Each number is 128 + 32 x the weight over its row's rms, rounded and kept within 0 to 255. Layers, rows and columns count from 0. Numbers have three digits each. The size before them is the row's rms in percent of the matrix's.

# down: layer 2 MLP down (transposed), 256x64, rms 0.209, rows 110-209, columns 0-63
# up: layer 2 MLP up, 256x64, rms 0.218, rows 111-210, columns 0-63
down110 098:121108089099130124162133139125097177121117167112078160185107106184054156155129115067102142052066141165137204138182155091129121102101153117134099105140116138101100110095162139105122174118114143
up111 107:149110130140128135063137196049164102100125103163111150118139117096168155139146119081138115152150116110130132194141157109135103108088085133077135175166138154133082134082105147138047151155175074
down111 108:096109125107146079139098137131190126179145172132057154108108113118140083093171102085104130191114131159116156123181083138156172136137133132172122172056125125061110163110100128071093125110160142
up112 100:180144134158094152126125194115153132123129115148154094133100172078186130152118115166172139146123101121180223112123149144139177098147138127075134179125123143074129132148085095145120169107191072
down112 108:112171119128125129146057131130122123146145117094127105161112174160111167167138126112116126142149134193133113036164165111080119129128084179128057091055171147123147173114088158120119130079171142
up113 100:121126098140070045095145119113146104195156158118130075088168164127164121064093087132122115116094086136130176128097124074108152098098157181097164130119105148131095131134114077156093148153160081
down113 105:167131113093097073098133116090148132121140143136182115031170135136111135160165053106106157049127114125130120123095097089107122091104148161116144074071085085094122142104082113126124100103104126
up114 101:100142155143156116172113143154146112091144125144117111161150080136125161176124163102133092140136092125201146130127150140146141141080136229124074116114069176120068145149107174126049128119099171
down114 098:153144136147096042178145130122169142075106094159159101118100123163140158125136125120141148094180125115116166064123114178068145193132133149120099086115099112052113170148150119072085095134125148
up115 118:148109188171130122139143177143120133152134107100148088131132203167146170078084121153152173067090142161103183128131142124167145151081087186127124114122108164108098112184155122113057154127142173
down115 127:105185129144121128156147160158154168121144167135135075134164178127102132104121153128151157097181142094107184154121219177138111156137139135215152144097122137146147130083209138152147152111083122
up116 093:132116194174124064147127148133132152168122128153162124178139182114123135139138175162120102097115117084117096120148114073154154122090177178095126152167197144103130087081143165190083099134167093
down116 097:133143165134199103094090098154168129165151148137132136107130163122138184147112154101108162096150143119126134104087088134073138047112204134150097145167132056151181113174162136173134098115127164
up117 083:126097143121176162193087165127114148179143073138178086105139151103093146095107108133111143089156144142081120127116176060145116146135103082053066099132142162091167134128099110102112180106164132
down117 095:140153111087100112056178091123158174084068148090099151111139206135079125136143152112144171132122132122136169136073146097091135090096147180138158136104135151080134101133128149086147159118049113
up118 094:098165167140226110151124115118087069120167142133092091137138138108065076142129097130148091144148121130121102093121128071084120149105094114143178143067079114188090147143125138122097126112163183
down118 099:176093140094131152122141086137100181128156102142128195077104052157121148135105137154105100137144134083165148200098153146170086107154133128122157165126149107132127121139158089177114103190175060
up119 105:147125143123156092129118154117116115139231153197083119141156168117173120140143174124125106131133111169138117050096150088099059139132136108112089147170111144144095118070157124142101174088093173
down119 104:129121096135171141136140125094111129224083173084120131143148121178154071112119079121119109075138150122150179136146144153104107121136136087195109145154086133089140088117148158060136155163113201
up120 080:099115101170092073117129165148155113129169160117112121165149100166164099109052084136107189085178083115121110138143135148148073162098174093143094156110122163084164133127087133118150206149111153
down120 080:150151088153125125124129094138121109099173122053182106083130100125131133153145076151082124150107094086132142113147070059175130158096108052168140187074109129140095100131093116150132134081172127
up121 119:090139150182154130123069188101127130111140116128104118116150147121169116092178150184175117150110152138187183069111195110150136140183118099132113143129182179154138062134103147098136130073126095
down121 127:067101111147173103165131139140074118178180170076118100129121107112176109099098129118138206108118101173099112108141112173095079104129129128150107129165127155077162075143066145123144178122076152
up122 093:142146119124178133122147137063167117132181067074121136139139093109139072144088102138143139131158128110086068079182154112181159153124099191092083129111116121171162108208127103093123145125146113
down122 098:164128106089086131119114067143079117170059144130105154080082141100102154136086172102121153170082161160175152167075147119132073123089157124185138112131122147140129123120046147102134085115129096
up123 087:170213184122094119131146133077095100129152073100122061143160143126147092119140143123121163169123132088154172107153125082102152109134097161181176127076057156161123140181128149136165111139105113
down123 092:105124124080152179117086104184192130126124115117113122119203173147123152117088056195144125134138123115087124130115132205169125138147169083178120107113138127159133150169158118180166114107128078
up124 103:112165111113147123134132148100104113095143144107160106100075128117173140147166187125125054124075094099143148128100153117115131184160100110110197093121177133174098064110145075115088112124204094
down124 098:149112117116104138141103169143104135139146166121130119122130093144174137204163129117095074099143150186176104099126174102165137070135139131144019076082160143144113168109148092150183157139145112
up125 106:132140156181123138141143183135101125154071121124134123115103102121177195109135112179114134154142131135120165135170199133071106118123066201062075112150106126109116126118177142088126117202106118
down125 102:146122119153113063151158164205104155158162106096115147169141137109127161159126134090124130073178144089098128143095150166102065104181112093114108103111166180098097158067154137132162120085086094
up126 097:125100114168131083122146159124212136102137131110112032137148147129139096182078120150149108103163100107124168131124176155184153123132160103119079120180161185059097108125115128140148169089147123
down126 098:103140073180168187153155111081098120185095097133156126178142088109141125178172178170121162091183092125125096131088115112115133082116067163148124158108118084178123111180130139127143133124099171
up127 082:123127143129142156160071149063150037082109136109140102147202179145122147148167138130171104123089156122140168120114142141141114088102128150140127100217142116130126128182101121145079146188093154
down127 096:177125143050148124110140102174140111127143114091094207169142187101140130141100054133073107122131101064151155073139124134126124116179191107151119139101124167132138181100164102147127124119112163
up128 103:109082181125146093115077138110098122108194093121124155122170093140130105075121074157135106171118124144126100154099176082134084166083133204080101087118089185170167123123129162121117105163143106
down128 108:095102117092140127095107154122143160145119107096077084191099120068120154121182129076126162112137100094143160107135097107116128113108132194092095163118162115038127185116174103083073155127104131
up129 107:074093127167099088138100126070170151157152135148127166120125166088107093088134126091147085118099082131156166155092179084063135192103091160107157137071110157138081182107159144161138149134133138
down129 100:107096109131059122117070133068057096128135166105131148110120131086158179119133103100131139120111099157149143126099081108083139142070148153144124158094076192090100181113101115112061151116162160
up130 088:147129113181154134157158156088128125197105131139109112188118174163089047121138145107152113148129147186100052140148077056142102171094136153111095134145090148145083152121096139169138135135130166
down130 095:162145138174134100078107116158101104102157198115116104103109146096134160114203128098091099079113150096156093171101139111122154093130172081144141123152062065154102094132104137167185142177101124
up131 095:115136099151083078106121162141132127088162104085140187114070071069187084113062127150136129115058131164117056135115140135110138097125144124104130128111189130059117119154142098114108165106136104
down131 097:110154123126102080126142115196100151117201115161158091173116119183162158176092157190121124139111147156109146151105129114103203137187167124142166128071170115147134127113174127125107156115074086
up132 101:052129173203141102194141182073149110167161087139143137158122151122103144094111151131119147132125123147136091110146154086139121107079138163068106161174175147123133065142115120151094110112188100
down132 098:081186140124127126075143121158148132146164135141126149076126138126093127136136139109113163106197124097166169135081112147091104097090130093156074082112125038158142102184175149192088134136110165
up133 094:091119103104105125171155153112158137166127155086173110125145069097111167121135082165169141199098097145088144090190194079155115112066139140120139117159145119102130131105119124136109063144174071
down133 101:167117136113166144064132138149134161186175129137125095103169210129141165165154134205123144142197135144101084137126085124164137147134110160130093165143132105134168109109121099142119150192119206
up134 099:108162129138098096148101182092131079101127079096133094129108127165139170065124134117151138134075075145134129118134111121154144095115108115150140104172171145082154114194142157167105143032161058
down134 101:152124113066148134119158147089083130124140117131151143100143106226130148194138102069124165164134144143173082167116132101139118101110142085141116074090170159131095084091086159148175085114112087
up135 097:168084092172121070105063130101146133156115131190099126179120155132105155079125138154107143114098111116111088184151096158105111153153074142089104098129158169097178149173187165152080108155151116
down135 080:167147000182144054196120114144147104101108124156089128137129155137098168121128111126102094164139146093122092161113147141143167118129116131142126094108136111106172140161157126092088093119087100
up136 085:172155128162133123193150131141087117183145121079147202076142144127156064130166141150146146092123138143162148119172158090106062165150093105084136171063093153133107122143082175120162129111119126
down136 088:185151158130141110136148165165152138109163096130061177135183084144115087115146109140142088160145159111121096065141144121159124087122224067121093146100080158116139088166127169103167145113148128
up137 109:150104154143111107105172151142078138166155107110146085172095192055124144140173156119150108098138167078096125095169103089134143112065124136119110120179185161140121107077141129187067150154119108
down137 116:127134151114188158113085077113163114182137114151140108117090170079140150206081175136126141095169144140160157115109091100135102076063185125123097135157097168130195150105155141127136168137122169
up138 110:144086115113163116122135190112118131195114135179144095171107164113149057108094080106150111147138109090146092097107172119124090150166101135069110121076101144191150156111194130080138087146124098
down138 105:136095140129137140108077127123106133110101085173139166156086156105107072133058127128141094141086123078088082105159134129058113166172140080163099108102157150108162112100071128117096140208111091
up139 102:030065102159101166151068169094140119151091157155090100096116088074111084090105156138138118086125100166149137136135138106144095176133151147055174136144104133163164157121154096107142127124117111
down139 102:102177099110114164113131098164164118142099118165129116088206096067118088133139210083100127161148123076142144126143128115141132140114195122131124071137110168152105074115039129145115098127120102
up140 106:097126105157151105070136170094168140148160133123171128131178095107073139059127202100161123134160107109108149159099098114111130156122171092065076114154095148111120143109134129157051165182152123
down140 102:154039113142164119186150153117210119113103152128144095097155131068125120053113135095113116151068131167115096139099107094091142135119129181119108135110178156075146124170077128120151088129151133
up141 108:120135095125181081173144131076119077147178126098165082218126128106132129115148132120126157155158079157182134084205096106113143194123100127127145168121068143130143115128133139147180101141145102
down141 099:076118139114133097173124125162150189147140122120204136196162147215134166088124132146128105112111157137115131101111159212150148188158114064137140114134108078135162136144159105114147110178124125
up142 107:168106111132101161099091164092129139138104106159138164175142122109125113118142112155094108088102118116201103148212146132100049163080111071077104185140099129173155126127167118156135149100139076
down142 108:155076092106188116142100148129148099114122124114103211159139181098098088110158172142106113153085102134147151174118152131154127103172121085134130175150181189129161169159110166127106190164169110
up143 096:068099164146117135079126144092156098134118113159136100097178059139131123079148150139165179109093148147100155065106129101109115199051135109151112108188073102134125146158147132113116073160137113
down143 103:177134121073183166116144118143117099166111120078113186173113202093174174154102114133125074145125133157128139162152140127171120084226167124121125163074183148114137123105151132123134152134115127
up144 097:125071107226135128098120136142161123144162165210151084152123151135145061206143158179154134122143165120132154149121071101127150123126161094114121092157129130149101113134109142138128184142077163
down144 097:127138106143135108091087099135112081120108166123070054138139109079105070111090135117102051102100130118163147108110123087135140040087163072159121131097073085111092134132147126155155133139105162
up145 083:101133151145168128133150183151135122095092155117087148156125114068138126110115125186163085109106103176095166171127055148151098196095171133093158121185134165135130130057165147137085137126171158
down145 089:139051078157031187138141126124127129114118132137121134120113108121116073125183178129109095174156143092135110159161076165082180090100104104110110088154114091124149157104147146140102095072116113
up146 109:143151112110111135126143188132127093152139156121155101145097161156133165166058138139113080204071091164118170160082128165108107181059074141169153126107120178131089127160148118160118172142149148
down146 103:151095143089132107078107137112150081109172107172138094129160160174183113137122130180072149140105145191087181104126187160123177169137107092159141098178118114109084139085169134167097153127155095
up147 086:123164085137165126052131137105055106142165101199085086176077120163132128120112112124149126127106119147185109103120124155135141148118063169156110165117142169148094089093063096110121086102100130
down147 094:124111074136140103117134146112070169139093083163075088167119113183154113176094118159142051098054142133115134124096057213148144148114112123157086132135124107110133112119116105086109118106113093
up148 112:098156083115169119100069164146103145137131135144137074191110129183198159096105129071141120172168165133171080117119161077130137141107148150092133166180118149147107135110098101140075151100189141
down148 110:108167103112179092119086110179133174129163142146112095143103145164108100141137110093110115215135157149059158088156178132168186097119074175090105160168107129121109077092143094149155130138144135
up149 124:100105128111119148142070190053222086158153057139135078140136104175147112089154138130162103150087096133158114097103080116105072147116119163112130145130083128141099130153097137162144119161127090
down149 117:206086164126092133134089102160146113149124063178147164039143160130117118143153173130106108133108112128118136129084114102180090161142157134134130120154162116152128118164052119090118100203110095
up150 089:211157128127116095138097194113107078157137161112114141218184151159096109167098176148131112113183111184116120152127179130099126179101140123108123128126167118142160133139112168102125166121141190
down150 096:076130148149127107030130111121136119111126111099107149139160132154084200128083102148075106079090145151152179143129136167107138140133144087187182147077111150140134115065134141167147089179148150
up151 102:116089079138098123166102158133081104132143097116137132153125098150101151031176130145119097129132124122153086064104131150135116172151098182151164075100117187094076099169129128189121095114171151
down151 101:131108102142106198164122194133109124149157160152149097126198085145070159108106101143133132112103147151123039094066118137167122123100160133154125104131133198130123133118123120189129081080173136
up152 088:080165133140085123153086126133173120159082052105156127116188158127133101139184127120162133155151141104131119170141124095116148102079086106151124071063084136164162119162120169164129091182094081
down152 091:143120117122130208147166111129121139161142210127156089096166197123173061127153127142110118126113098154143172054164150132187140107136175143120079098137159128130132157066175158144140141144135125
up153 097:146101157141100092148132153122117144129125165119147104141049132154168131204147178209123132140114091133100136113158179126062178112145154149143143122137155213084142108186112107133165147115123086
down153 099:110139145102072125134049153144151146127101146181170077095125157130141145222109119123127094124116124130110102114045108173110144146128123070210135077127149123169115169126086135134141095130152126
up154 111:146168162111172115155124122108130132055120106145151075184093172163169120094142164098139140109082115127182169145153129100120154129078130182094157126199101207092111133168105122138113155155133087
down154 105:120138159075193120116092127125185148059182118115134093203151155138154091135101131130111126137115144067114161152072157109118154095150126133155110104151073179147060081138129124110124120153132065
up155 079:137195102132101173171069141127120088140114135163114166136123103126132119156102089180169059100156127170172114116115050154127098136143106176082124097157100118130165083111096118168091090145163174
down155 091:111109151132179142112165076164094136087171057145109186112116137158087099161133153134107147173102087070139146140126108108136143139096168089160112121146077145052174169084126129102106183145096150
up156 095:166117089151150145105147178118142112113160169181123136157089116196149148131127161175104157175155151087094119118144083085166094190069093116101146127173109143140084153069127161104083157154165115
down156 098:125124093154149089083101131165145098178197132119097142129135120067130070102169111114081078193134140151166101137120115141090104120122165101114148180094088052112083082104123096099139110163136160
up157 084:143119145141129090118164125093145157093147062222141071142112138140162114129130125171180115097057132161097116156144115134130088132151141086105103134183121147193170103151169082132071146152100148
down157 099:112146133138127136131172095132145159043124096119106134052152141165131149204094127127140108124130161168149171177125135122177168136154181168117087132133124100116131191101166178153174089141089087
up158 107:117181141160155158133150143101173134185164163116113134112135157149161048175105155162138171118172060156113160102110144154160132152155164119058121148122181173136169107124174175110130139128181129
down158 109:086172096096145167148146093147090152049098183076165107119145092171130154119132093143141142093186075085170162119099114151097106122088148198135105125137122094138158102093176137157111143150093102
up159 117:068174105119124081143135119158102067127082079129162154130141139123143093067093084171160118150169067105102142154102109122099136129125065101126132128124126165190102148125088180189082102122102160
down159 108:117136109166123110114145137109159065169125098082154109104137098131166110093107158163121136182156140065092061199100122124136161094152092122145112088108165127174085148077069147110127133143099196
up160 097:153124103189144141124067137060117127182122069180114151173125115142130135125145167181137148138126097143094138149140165187176062099132128123082119145148100123149106139105130177195130129199168132
down160 099:174134107132104116136077117154127171104103072127132150111081164071137116095122099089082100157166106096143071159121111179133129137183106164123132149088085076071111176124183105127163081166163121
up161 099:144141153153102134123147113111082127172152125123116102182195159143115147121095147181119107097153070199143072098119155106077080156087159145107094168182203155149112072121118124103118121109146156
down161 109:092115149130076111101137093141148078092128130168105099101168095157098132137076076128093077042155134105145145149096142152133144094117166073177132145132057132138134085131142164192122094115121179
up162 095:086076169235124148082172153150190125126141092124090139152093087089147110120104095102146101130081076159146128148118123139105113154149087152180154083118092153085142083137130157126087113118147105
down162 097:153088138169086187146187187108158112092158112142125104124109128053133120114110116129152108170100093113129119117125115096100149095156119067145123034179103154081151075093127107132088104104102106
up163 095:078116130112170125093112121098096080177051148166127164146167102102091130155050182134148074149146186140125154124142126103165131135087057086095134119113128155171125151146129128144153141150085080
down163 103:202129128063125121140123094138099225078113138114130143059126174108113143124090147156115155100107108078160152115124164183137118096112143127146190129119089145112128118138146151089147146078191170
up164 105:141102159118138127091114186156097187108105152169158178094180183183109093091146182143136112081134117137167088141163168121124141157082140145099136189121159133096137137128155209135094102081130134
down164 103:148154152160172126103182126101126115084102212065103189153113110128130141102155149141075088160047118103093120101113148119138099102162127158093153181093107125097117130135138127189081086137127102
up165 109:082127134158119132124088187131139117082103101076113176106094136126131055124136097080112150114170135126116122138120142067112142175111084099146153165100118141074201110158153129139089120139171038
down165 114:091141140153182111139155117086134135098152157075155096105151076113142105164118144178134174111102155115112078166179180103079190118143133142150139141115139125159162179187185133086106163180173128
up166 102:158093187165143074057079160129087089093122115134140079135106152112141172151118139155162107144163134094172121097131121080103116079098153184079151120138166114125157092174188190122113119116120112
down166 094:141062108180148049128059124149189112114093133130115118123129138109075074147101113122108168092083099108067113108077172182162104113139135100111110090107149144161158089120114142178160133141132150
up167 125:158122136145079104140135138114125074108183119133157173191105205099177111070187146108103147143129105119135141173109108108175104140065076121135161122076105122136163095080141127160078158124163124
down167 114:192145123162127117125167093155094093062137143104113138159089140085169126089115147136132175088160148134113164122139125106180124140186093169204165127090089114126158188078135147099131163077125160
up168 123:092120100136109150150138191106173099153072085160141103140067141094165047101091110114160050128097101135139138139109112100202135157107176148117183138124139130175136138131154088155153124085131115
down168 114:123117115153170135103090176125222059114082110135127155174135159096115100137067130068124093140182146133103163133140131136148162150094171131172140131098143116139144118089089148130208142133086094
up169 108:094194146160170053128132152089150105115147126112125142112162144146148139175134136181146151123185115187185110165099126099124110141153158185087179116143185114128121041162120138128121122124152081
down169 101:097128128124150112119092152185153097105120146114067141123130120117099139159018079149147110140198163137135127119141096181167074126115148063103119068081090104163142147138144112171096147114139133
up170 111:102153087132160146151079159051140107148147141107187137105085181151161061117124095129144059129179093113166106147133135100147129143108126155092108149102142140110156080098143110167059155121171176
down170 110:098143123142169128116085172105130100112107128145136125143067138145116126108123113111139118101172143078084124075212134188154184093114150121150048168079145136060167194105138138155143116119129149
up171 103:117131122141112130067103130147131063104100144102165119144103142153147081125069201150144118181124076179197169143117083165144111144122150141059147134112158120132076107114200169152130149139104115
down171 108:125151150123136096083113149191184111113115132064116115153138087135144093120139124088136068154114102161113191155213115166154085144127143139112091110070140098150108103069168072146123087158148113
up172 113:167106152148091090091176136159097099111118127125130145224146140152129150134175146078124114082103105161136121110116110028121149136158114109086127171127118177188108089142119091166119121151108072
down172 105:171129142122150122145127126111065072105124088204182135185163115123133140158145168053121155127130094156126106095164169101106152052118182121101146178137128115126118115129088133102151173123067106
up173 092:139143122150138162129141154114099080145111123133116170108110175189217142136120139151110135164116194128170129170070101023079133143119146171117131146101143129177144162158122095108153123101171105
down173 098:104168111081194097068110157164162144106136179160076174134131158098143119094115107153125129168128130126085103095186207119135168096100164125094133086173136110151162083157093114142164127105165144
up174 103:107142135152163107099157152149153120152155189123098087156132149109103085131102143168107088124189129153101190143095162139165117112127116108113112083116056157141191108164115100204131117180192098
down174 105:090156115118201083118145048156133083178102123159152132149160190165160154121138164175107109059151121156108154117129147179113091123096128129104172112147156108164111121131053104091138164116148119
up175 102:163097174179089123080160212105102100133104180146121131134126115181146138073141102181109129112112136169128121120153146155095093193085146153087137097112087128103125129092202149138093168087127127
down175 104:174111085080143141117183148162084136152142199076107186175152170137151130093174127115100078133187122083163125124136110099131086139140146128145130182061190107120133146090140103176136121119122136
up176 097:080156111170134059128133157115152105185107124155119118165139195080117150136081165166135118121099172136128177136177182104147121168109111092079103144172121153137145097107139220161138128138153162
down176 096:100134085078114167151158082129080173165106152138113121050122149088105106126122127137095183106187112113153192155114107170090086156122093146143140121178128144142104182126189185154113139127167116
up177 079:209168120176126084079075147086083109145145116102104115167125153121107132144109154139122137150171125207127091106094166137056114114111164140075152137131178077144102132183089137126164144152138128
down177 085:086152110137141076058090136146153125114094113088051131120133085128036130168123133125084127126128152123131111135143148158110136093130179084181174145073060095133129161117127151145186114161117129
up178 098:093149168117109110144128137064139136113182069136102135189116124086190118148182144123153170143164128105146184095101101130061133184100141166105155079079121156146112138084106151177125150118122176
down178 098:137098136124122089104108114111139028086137110065090111087106104133155109093110130141105136102108173131069176110155133156140148155108162108192123112134131170135202142100072136144125062100156094
up179 104:127159168129132098116137156088140047135132144088089066135133088100107144094082085128129155142125150106156106073087099110126124141085114066105073113161169117120122055102104145188155101081106155
down179 106:160188098070111127125140119159123118114123142097102148097136144117151171113112147071151146152128147154098143116070183120174112173173140178146185164103145118194194138157179186117100119107154084
up180 111:065068154162112153148077181116141142112150090073148101146132187093169102168137211107160113139124147084149132142068176112134144123098107112163144168132119176103097130118176121168115149137096159
down180 115:118161112180095148181101169115091127119166110117134099137097147129134094112078152099112125173135141112124103156044204114142113144052099120093129170145083088107142142173127107093150184152074153
up181 105:158125118138092140121086183070107091163114096098137162146140116131079100106108151109150144191133170129133113103134136091129105220130065120098166151180119135202070163114171119145151117163141102
down181 114:135118119161160159047164119108167105143084123102117147133131086149086089068180187171094137168111129127137138129095178120131144127144123122099167210160157091141107107133087176157134131194113158
up182 103:169180105109118066113143142115102147162202163122084163143097144178134109130140143170161153133181084158166100085060151125117140105171132171108094150125145190101112130113169147128183083157118145
down182 106:107139140073088127107125089126118144110101129184112162132097109099124106168121033104136110132107083163088103134094097197166118131119195106155096072118119104093097086064141143140175100143122160
up183 107:155100148185077090075155139106118131167128103121145151110093144083148110117158112174147094108055135075143115145114177149098093163089057164159093131062151159136106111132114088167101125106179130
down183 106:179082104165081134130200097131091092161140127108132172114195136111128074148156130190162100123104170112126113112118118219117137094093124165187092109098196126143135120100127139102140136121128153
up184 094:121079129127074141157155139099134132086147080113170131178089114121135142131123162155170062150161056125124157110137130044097086098184117159123148178116115125124084143106107081123120063144135179
down184 093:122121132140143153117147105155086144152120125119107131100168157089150117142114076141123174160152065132055088089161120191119166092121173167118128135157127106160180143100078110136137143241131153
up185 109:156151109130071133202083153169158133115172089144106136170047161096137150134122109109126127155180080104131159138199172094083139172115110168132157179156137184156096152149126113143129130161132113
down185 108:130129144109111128178083139153155130063136086134125146104077158095125164180079084139149129173180133113105134128207138125154084106124194142145106216116152148164122159140122100118174121098150084
up186 085:120109120177095103187112109093193114181159043103075141136159156129104117073078147093083076087116131127128119095087102048132147102156085119146133179139155128113124109115109142119122149113107116
down186 087:126111135140111138162123126109170114159152132169128161097119125147054160165139117146129121091150153081048145164160146150137144151135122058112143094151163013168110135130145142066118119075149130
up187 096:148159149146174074149106175144163087170085169135119096136196123155136111169121114117113173141086158176156139129115133122130158135152079105068109076153087141071182136099118170185166147097140152
down187 094:153117057157168133123117103172087126101121186090097145091131141163078204126116143078108122138133137138144201125149119177092152167144084112151071141095139131200165154118121157166127140130170111
up188 105:127099095133172137076184156137135150137085133092148166161124150074177156120154090112183071117087114123114155085089146115186136165126139093087072170144127129212088140107157100126112103099157130
down188 107:113154173138120110146174126098111169116085135091146087110080145102096080128093124088124156196135074142140193133131161181148124127078116126127163078164163157081151145074068120120156164097113170
up189 098:079114131134108146183127123115210116114112078159179162154129106077179088136148143089178089151118127103145164150080135090092113126128067113139140112093086117125146065106111084136127120160181074
down189 094:181101125090136151158129155157147074136166122101125129093147135115169125183133125194116153150130110092144129156118184158161139084165111143153128115115057110135228173105080133089097110132188106
up190 127:092118080123095143188092166118145095169154146157156134120104176119182102100126135104157102196096125169131154119173141107155178111048117108102129153068171147113088119091114133183134146177143160
down190 114:128144124115136099139108140096080070112148102146134071107142106149116129136172095136106110129108132179060124126139183164124194124165105178149060162116131099115131120167073166154172140201133191
up191 089:120128162186094127127166157152098109113165190162158143135120146119105156152121108135108072164120116155083163167100205118175185157102095129094135091085153144150149107111175109198145155173171147
down191 088:140091144148194075107149039203107086155162129153155139132154125180099115112178104130047113158139138177061158152107150140145178148149144144147147124134147127115101136150135104108125152174153140
up192 088:128209188107160111095135138103072113134124154105117119136137105105121152162105171167120155128082087158154105128153160117108163080133129134083174087158139136166113090122113111107108082018093103
down192 095:103175131094080102182127126115148163162084115164095103178129149169121180139195103139130116121188164050113117131116059150130086130120127071131076150103113116122124120146141106155158090147191128
up193 107:136169159141157053128156142141131120098043117118163078122113094116132185104081093141157136121103116088119103053166165126134102083084090119086134151178118142108164142134153113157073082094131110
down193 117:101118111078104112071174117169086159121150119110144082136183152169105099119225103159138095121148125123136110114122150102140085148073089114121095107165111124181100145108148208135161131103181107
up194 084:108173170157093164088102131078132107128159097081133109152144142137186127102203120160149098064111104192130116186133124099149110111159108189136152085106105125093145070111087107111159085154112107
down194 093:114101115116085118167104149119119153148143062140113120092173127081138101128091135098113186099151162040156076124089085166119129137174181060125119083124142143136159119146205132116149147108165108
up195 083:116153104149145099113102155149142115148089149088074169121095181084150158078165138206120169116128115182096188111112068105186095143144130155103141143184174138096156152137175150130134171152140118
down195 085:163073042121068151134155096138111137149134098138158104124131108175100097102168113136042118146178126153105120197085090147092106155138131132149110090122119130110117126090146166124087118067073142
up196 104:153145160112084102136120216136153132166109152170130089133177149118195122115079199128160198145134123144095116173140073114139054105137135098130106186119105146127130137084164114150093131138127099
down196 102:143143095094170131102143142145111094075146154118080130140135126083140088172071113104123108133160106047133181140117086147135116165174141064148158118152081150112112139148115112094060199079120158
up197 096:104120130138133087086125165132150131140186161103091084101130092070118101143098145158125086106164170152152141142189185148162155116123134147154069145177127144098144139193230122131127108089153139
down197 099:151121093102104126160147053086142102140116186184112112101099124126147127187125180065121158138123144152105143111134152096135122128083168173207153139123150121156129144088113164090193183082156134
up198 095:136204124151140064163150172111116097154164184134131095181066132108147082069095117116114121101089097137128159091110104148184107188149131101123109115182174138121162109187131141119108146094115107
down198 095:107123109135119121122161122199106175145141125126138169117183139141089130146194082063106095091084156137089123126103114128149134160114125057201079122119151128162116099069143123187119093104174155
up199 092:114140162128123116041131144093099103115118159164162125138082114150125150164116159092132046091114143150065110108126134091121147145083099117105117119133187125059112151091107151128150054060107105
down199 094:074122128182160126173157129135077174150081136142126157170143126104128142149174133135129156142115141156124141132140131165157116025150116110194093206109052136147140095155098152124141095167124160
up200 106:110127123128111130171076185084167093064182146143131097135148129120179089121104150175111170176180053124150097157154110097123149084101155070108132123142088151152130131172159114116127103169179110
down200 106:107211142165153113089165128131165190126167154127154202093129142131126093158081126116128101120154081155111104085102121125104136099111093157119140133217096093172165172085096133104140145117166108
up201 094:126119141153108103159142111095094095098159066096167172152138083087091115119171121153150119129148094147115109117218138100092095125173134190105148156157152128172094095212144138184156148123150130
down201 097:152100152080153125111082117161099123122152139126088176115157106118059149171124096077132102137176139127145122099149066169170092132114122084083147169145095133197137129188138154155111104199097093
up202 100:136111128132106109141117141097142079092211160051133174126106114104150142158114203163141098131104089156120130092136155143136121154110113193148125199097157173081121097120165122099087112161124070
down202 101:131088135079114120148139119122148094122129180074134124077090121118142135144082179194116088117148142124143126178122108082136159164194190112180098148122165119123125122168171160083181109147091065
up203 105:110153065109101152108109172127088067128145120152091129156089106081107133109116128089140088155181094116130170193122157081112080091086068072144171171134133164144114098121098122125116101174153086
down203 101:140134091131145084175116107083101093147149119130067083140167143142146070138087099121130128161086134174078193100185154163179111108199095159119155152137083165108079125108120105099083136145122114
up204 103:151116173142105068111113170159132126129131162106140103180100139074090140170125177156109086139128072165183162128144132179146125135164112074097086162130106202184155118111113087141139101088115175
down204 110:081138151170138083116088136130123133143108117109154135129170142108153163155174170181104127200133058121101147152137133117064118131075114079115104122107153170190131072157163131136214122146141145
up205 094:136097189187137124119153172072125175124135166131103158184146134166102098107115130127116059125036084104123117150128163105099097114137151124098167169124122134168147099128166106150118105067187161
down205 100:173139127132119122103104141117119089111138192123129166137157151181148150091161094117096143153102101089089137148162150162118137051180153147203118089086158133135195125184098114121080188119137160
up206 113:065081116157114166159098149093164100187099102147149123123110094084087103134166152117134129154122109140120109099151193110124165099075102114125140127134121161144185095204143151200117101076132078
down206 105:090156111167124223150156056134158158080147143147123135079156104120097119128197168132103155099103106103124121105148096093118145089098098124138067162146108095137137076174124163141152093111132068
up207 095:107121178214085097125149134141129160097118096117103098227151196111159140131156128166139144118144138200146128093092128145116096129102116137138115169174139173064131148157118094179125155098133130
down207 101:143101122162152078119104109140101105086155194148109149169147125110127129118100189104111110116088124139148134121088074127126149125118181087163131099186084075092054146163060102164144073121095129
up208 091:121094121179073109156105149153158128097183151094166094165165189081126099098091131159141145156141155130109153075124160080135136139093133177132156109154168154219101156130100140155079151151151092
down208 090:142115135093155100144052079133133101161137107066083137103095141085104151093106176125088202109144160139109150082125117111079124078132131119130087143152108054162075158166098145113149183131134140
up209 082:115099144172079079122118130151145150138139129145141119186112184066128129161123143151140127122122134095098129134125103049133144150065167184129110124176216160126115120081156125197075129149116092
down209 089:121144163117220076097066071147140107150130151113094141104101146066109159133094174112116202100151166137127134110096116106096145078101185143157103143178122076122111115155162136107163164131129126
up210 118:132164131125169147185063121109166077150119128118153116110096137156133130148140178150147137150142127179186176129115144118160115142153037169142124153138073210098086111134133112140067160161152106